Weights of a small transformer language model: 11M parameters, a variant of Muon for these matrices.
Each number is 128 + 32 x the weight over the matrix's rms, rounded and kept within 0 to 255. Layers, rows and columns count from 0. Numbers have three digits each.

# gate: layer 8 MLP gate, 704x256, rms 0.0454, rows 479-495, columns 128-255
# up: layer 8 MLP up, 704x256, rms 0.0454, rows 479-494, columns 128-255
# down: layer 8 MLP down (transposed), 704x256, rms 0.0454, rows 479-494, columns 128-255
gate479:133091198090103136129166073096143160085087162097148160105127155115096135101108068116090095088155191123100119119142154055118107162148112091139121135125132136086124110145172112114105154097139136124182129105133110133110152133131184178091176100113111111108120124153155137133087130166099172170093132103071089151099111127152067124158112068126146146119148083119195128114171163122135152202156
up479:160144156121064176119130125101137137147156130162175156129149094205084148135142102139104139132126098120164162141128115160063188133117095118137100095166090203115124084095147084118182150085095132135159107153140101127104135106075069177117163166168101136105137136115089115144182192175093032135153121135211070093112087150092155105149135159143133141098079143141114128134110132173138126097094
down479:104157147133176122107076150156091140170109164170135154148144089111138158164108179118126112057143100141078136128103111130120082180163149129094156142117180115178107116137101175104104123121134176080101132189071154147123164135074148045096119092167164084188112120125158137167149124113155205094110112127128167108151187125132141101134057107134116153140205086161111153161129058145115107152138
gate480:064129160131159112147067126146100104127118108122174145168193122100172167189105142118093166167110139140113101117117123093210150128124136118069131132095159107214096146138124108138140111149103132164151091155121148157105120093133144170059113155149125112107077095136189153051095162111123120159102121179120141169132177122149108088105103146159177121115159114142114084020144117135093117108133
up480:111086166150092165172139139154114143151100145072108135070122075137137168107122105178114096128110140110148122152087135129177113089069157078114149151123132164128117166106146120145114089160134132125083085097138124189101167134093095121171100086130097117118134126191136089119158124108097139078059170116145119150145126154127088083153096082178157116100172078123132122090098128115140164180172
down480:121134081166077070124152117098169106088084084070123124082107168161103060146118127130140158164120117107118134116147112096121137206110147177170122176121095099115152119144152127109179157110120133129134186120125190105057080112119156152096189104097201115094125148070124117120141137135151086142118130099147200093098134162116121139097123135106122118097097106146157149122153129137146126194101
gate481:145059022103101169136117171145099096117155074107113144169170054127165109121190137094112096102106118115208093065153088157112200148165116137189213179133119124130097129157132111078135160097066147146134112114083161102136130094133191154116108179102090158205091111137040126125052149162075137138125129154137102082107147120146112106107110152112128086140120203118130157094132126140116120209186
up481:101131173134120149124135117076110105180175127102113159167139108182057134121152207083079104149137166135139112136094143149127041114146104171073120133137156137198092133122140125106118134177163142137076120120134151109139099101081167197063121094151137096137098131105148159137124123160128143164138106089087181152146103161111169092130085056114114153055114070146127151099163141123061170096101
down481:134092180147153127122069115166128163140156122151140175110111197166162132127110179112109089140108133109129148136070121118032093151129181089138107064102125111112154078099182127137136092130082154165063108106100121105095066154079038143142122125101110156138089138156152106205125155156143169174146177174120133100117162063110080140146106093116072116101113071157131135205129109154099151124096
gate482:152120146150169122145141148174102149132107169148108116151183105123124168103150141201177136138126211144148122195089107119106146120161137122126101064134140087090077213130157079188158173108127234140078109098157073116114091132146161139180161077087198109164174101166125093103096138174088131150169111137131145095130139107190128101144077104129178163214159091076117165104166099151131117141116
up482:103107107119177126078107135115090137150136121109164147114101157131085114188159120122102145110062136122243153109189190154091201189118135112155139148078149104156084124145142154136071081138126138122139109069063128146124135126103144092102168101144180165160048135097133135129176129165141215106175142134140159139173071114145102118118129220164094146126154107089129138099158079168167091147087
down482:106158121122186186151061154103119079091100144109126171129099110120108094159143116165125169175185123145155106113166141089137142148110067118112098129156079136164127069137131130150119096135125185134148085121167127157117109147090139105110104167092101158155161167118141143123151109072147127136106082143173105126095044194058100120152112128150069095128168118153134102095143141161183117135163
gate483:111132115111061133103125120079067132156085124152053125157115167129101124189156161114154110164141175143102114137100095082100112130158123129154167146110145095139144143165103126057099138129122090153135076107136104041161117220163104104106130136103169165215133112134123185176177084128148073126111149088116151133088155139093162067189117097131159109108159169125170179142201173158160071125149
up483:134174136187112165051161105166135107119161153128118114081099149117128141104123142157100101081156095098152115165135129092106140088196049144136076107166176134123135133175096097131157114165125132182191156151122143192086130131139119117166121118121132113158178163059119154114067136120119181146103127111133078093108160139094103137104144190133211136089159115118086134137155114162131085100099
down483:170141116145078180127133182086134141158133104144108125144095125130062078097151059118108133163125111051087110092132151108172133116141181144060113133121154120149119169122131078130141129125144150150111123083150190105145124162112106147170106172113092137144136120131130164117162125141174089149119088152156154123124117092150122132140118126127131155113114100110182129181112129146094106128133
gate484:208184119120164113108152109172143125106093120166157167111079084148169078090134164192167092117151133073104139108137167169187104094200103140132170155099143145089122100111094162058115160145176177172173166116150101108137090109102142128109108118155147091115126124102114158132137169148105124159104033160176085091101125151169159145141072196217206131099131136095165142149090081166108100155135
up484:141081126145093200158128136080111128074105132179107102130160140144085152062129131181134105140163135107082044143144073142104115122148130135145137106119169051178125123041140098136132099065110138164100151109104155136062142109099125162103183168183154135104093158135139120087085084162124135191161123146129155130116055096097080091135113157120177119121094139097132093133064141107102146120099
down484:129072101151152110133113126190146111107171119165134127159139165169155113130129092158150058112171096133084113141132189181140153175176177086162121116126090170168098108146169141113162120130144096104104164152122111126166136088193069095131085072128121053170119169076086154130125102091176132137173136092120130170115127109129129175147113110154159162127092120094133161082104127149129123160158
gate485:104156134094127151170165138118116149132139109067116152172175118122133056104142178097069146084094110107077073125181186102095116115101098182163091146098095100160121163121127122086129154115122130115141101191239141121196118038165150093126111126123096105140139167132156162085107086129107100138096116199129178204165144144115162082090108138074144115104090100131180165143079111134087135133101
up485:165069135092054140133154143066118132159158192142131113130100180149109115119160168119159139128099132163105147164099122124126161115151135081138167037101170171123146160126144163130136095112077178132119090173176147163097155183152171123118169131065162104108100161145164113108093109130131110086107125136115160138119130119146119118161125139144123099182064108128170147140174085082151157169118
down485:151143113120137181143132140156147128171148123130143100106140074087160126125136125098136086180124127119111141163105159154179152111136168143130161119123146115162179124107113114131099128157104082127167115090141164088159150101108123128084167083139149158124125148155058133093117172068112142131072120115159120103142143144119090098127164186116084112111136132130156082157140140145066103138097
gate486:171136064118144179098114160136164150133121115089142129169125102120099040117181106146112123140118115115166213165155058156097127121139118108094146088140123053087113158138160139161133094190126127089087141109111103130081117169112092206152199156151111150167110123129144080111112070151132109079168115148137096082107130167066142114159112136096109082105153170137133103082185058090106127127119
up486:180145137124129151172118204097124136122132143085105134113154071168147142164155156070127166131151102157149087137072130109166186058149092058107112145093168144176109122167149135142143088085124107151119126164120120108068099072201045124120194096120142175184075161135158166131078154195154206111054139138133100136057167164144156096146152142143110090128127105170041080071116143077080157120110
down486:174148115144092175085134173178175200179029150074130121158109136107130136156160111153155191155143159103123150132125115151084196092111114156098055086097082132125166145155065144103180050176168146087081150152113122166148149142171092131158168157109107090095076199064124107089182169141181110155112144133113143123143111116097116202160180096145108147128118021172105158105066074138120148093068
gate487:175143123196154126166151126148110071083158097108097101084129109091143132192171082128114162129104093190162108179170141100180115124122147112154172197148105104113137119134125165134111143165125161159139112135105131100099150130107100105150094126189165101152080095149149097172157144134126183125147138121126085159123118102087107101110061130159106161078127129147121146118146071092133102158143
up487:139074150153140178106140160125110142140154107097093155148127072137097122101135151079173179138085164118156130112175105094157088157071087109149179131072121088147136148162197136125078191101052081115154121145182187109104111169101123093131191151167107154109090106078116164120097091098084107147150108054103136156099087181132065159111180122159128107148156151164128114128121127077095084134157
down487:100164118144149120122123133063129107108103098134127168080216163110144088136131081092097144093162170066096171118128126124138180111117155132169125134136137129104126120119138105089158098192172116173144174099081106127097095112136167079110135120125135130159139194139148132140129097127096120149121095159146163066122129145110144105052115154105090074101172099098125109051186140141105093149130
gate488:086061141151136152113109134123192136154142075208157173067164127144132119153087171088115150081101133050107130142123118158138147102145139078188139117118124160124175168120067150070142122132113143152115116144109110150153106138179150126174139157081113173118092160161119176108126102076111112108105104187103097129155176165129105130041112184106177081134112111030117108122078119096141166119113
up488:130127150126160096117108116197109124194140160091113136121135199084118154144131140110044129092124112127117148146096120096157181086113118101134160093199137154211165110110165106113104131142123087118134125115134170113091114131092109140128136137145147195160131092155153124154129151078075089084129157142143190127052144069083137114132141128119177077139085114091092099208106153160167101148129
down488:163156141184080129168138061132150129139117157153112134123138072058188122171140100140186082095121138120147090128157096113145122076176097097165197138124160121090130122115148124114103120157118142115063150102103171131142129100129134159161146115173153111121168079074129145138104100162174027136116115112123091165153123118115137118096097095076113099149143071143152135120173096196150133110081
gate489:205138154116124164138130070164171125154077160124101137111126125151101094150122115177151176146122141150149163147164150091153123085169056134154205150128115135180167178134149118132100161105068174085168140103097169093092142124155134131113095158148218128170158120161140131150137074142162114170162173171131121114134140151140109141181107119138131122162102134173141109113143179155096192190104
up489:127126145098186124096124142167115104150089134155118130142089112081176100186130119129148085170139147089111180156131134136171150114135180140141115117135151086155129119062176155067137128105203126115139165085083117136168195136130185158148158131105145167140205176099144112121064168133091060109130119108063161078091143119084182153101110133143120063148092159141115161057182141149157111096165
down489:193091142095044168176156113157165137133132126178132182145125135203057095113088098154113109102101101146091102165150149120083136196128091146093157149186105148072150159134145165137158163135110106122117134146117169122072107134128127108165131175142189112138056095141066171112148160160187159136144166128126102131124109122138085135156130105098068165179140123118125142132097114179056140145110
gate490:139107181183121125126090098078155046133153084082158145165080154216147130148082161131158127088134140142098119081169121099126132100119089138097163158123097140192107136088083162095113132173117084112181108149178175117169126131121146066081108046078064122111092109149155121129171187110135049149113159090108088150052183120133117151095156148112121121075103080143163128112108108154163141084097
up490:107055095080131095115082128106128128105146092187138073151167116155148122128084140112118050116144112132071221143142100118095140095105098108123097200191095122158172102135075123170105129117090230151164131099142164125138113109186161102126094172110138123135166109094145097137130188141136164102153083120119040149102092152168122087114083180142155115137092177114157169085147066169132137125143
down490:177169172139131126092160088138159132139184067056106103072134157119137135109104129153163143096088100171197157075109124056115157210184111159106118110107158126113080140088064073088121098115159078160146142136102114172162128090163125087117081146121136175070107121120185114141152102132102117136105132080131111129136145098113187158123157116157099179175124119098093123127154084081158104068108
gate491:105113110112125138143109138127155133061114108134150136160151172058123135130087130095143100113108131101099132121116117142096151056063140136166121093141115078108145182102097092102099130068178138113132111121183097168126123172138133125146150155139106119159097182116149089142152135101076105190197099147101119067151138163159130120134127146106194133181128106133141140130136099151090095128075
up491:087127156124195122123123132120101150131185205094111151098101071165121121169155187134176131126148138131192129153144142100170190161104118131169142142121095133171131083152142182117176121117117134096119119152136144118147097159166157138079131135112102129125067166110113155082142106192129081119095118130059180121120114139126130120096121113141116128128089158101139132056141144125122122084113
down491:197154154102132178122119122130103085075119128187139141178121146060172192077102133119131062125069117130154116116082174145112100118115124160187120185082218177093112117104106109077088069107084121181111147097109141116126100136163131132133169133104122074146163140117163128139134135106097121142151090161215100174143169158128150137126130140118126094169157145139138103165124124119109153125121
gate492:128164188092109075149086097077085126111117132118086097153183124134059119112160131110120131152072152192103162152105127166146151139159126090074075171121133155083126126181109103161185102086174143158145099142117094104130163129129164116124092100154091160162141088061144088136122063159121167148146131174145075142108132090156172128107070160117158182141122093103113205081106065116140167175062
up492:147085149128180118128176094205163001120198148117086164113118121123079161106143094079116100125150135099159121125167141118122171173102065107121190124103078103167105085090089127116100144076116197084136157143104166140101122155134167157096126080154130192151123152092180117113116114167169106132072143115141108057123093094106162151160127110151087131104038153115154161107090090189074080174163
down492:082133101142189130138133109149110068126127111095103154105100164181059049097149112158089104124154116096196116143146142129160141167093116122143201114110120097215114160148196114134149105099068116133093062102144133093090165131141095134135130129099153151157119106135137142110136182119090047151115207136130056147117159163076117155139190107127093149091099148069122117198220124093165114180107
gate493:084087109188159132088087124113107091131117091145077132147139135165142105154085137166161107099095106166169121109109149140136102102137167161140099057118176114157179166076115128131127141123127117185145080167129084111187137106111129152119125105134137148134135119162170129100170147107115079170107172173127116142078169132128134156146071114158096158145089126117138131155074164140083118102087
up493:111123150135071134132140100073105157064099086129180158159142149128184112133088099134112183143136122091123158093096102145154112173136162109163080156130108141094175112164148160082183107117120107085074132097162129139127125114139120101082179141137154132127141132113135132156184116187111139190153168126105116134090096126147111082130134082159143135082114137161195109120121118128180216134119
down493:143146108123153102100129181164103147178138114092132162106155129136087077149189151164181169113132177091162128175148135081119148129148100142098088062108106111076187136097060133152106128106137144119100111182141141081136130060137130149147113119137122172152148146099148098107070148097090080169129093116141142120118092141080117164136153173110109090126104116071136081145196175116152086115146
gate494:095115126148180136153088126116167093087163132088102109156089132113145176167221124175129108113081080158117139057137121142063073137104148156184115160163106155151109159159110163155133133183146143141135155111130116193188149102051165137165069104116131138072129097160080103111118128095175120116179137140141088112088073145152106110128097137142126169127142225104167129156101144135059123102186
up494:164157118118151137148089125082122150172147140105135168144127064152149095072080127162117096128097117135122142192051101109113097160135164136128135143137156119121092151177125168163124111197137156091115119063125115148107080118130081101184102099172144193125131096165207107075125119110171145083132159139120099116131138158114090126166112140090111132174132147151145138074092131167093171137139
down494:153137052121128161113121143141117052186157185139136110137133112131132121134114157110126117114142138166153163158148139164170092110099106138089178151117137165137133103104149092090096107118137135153148126165168097134107108156158116111110183147171088085192161139134127143122104127121101187119138145206119126095129116123119166105111194108127120089127127120121079113127159062118130193141033
gate495:118146122152164194115099162116077138113178115094188110127186050087190115091122116130130131144204125080129101113162114100122109191131148157056134151164196125164138145144081205103141133103143198104120161157158127092107131120119082130113176173114132126134122136133081152171135095094145123091161085117143181136067149117196151101086168117189096162151152152148086145121113123131108108117099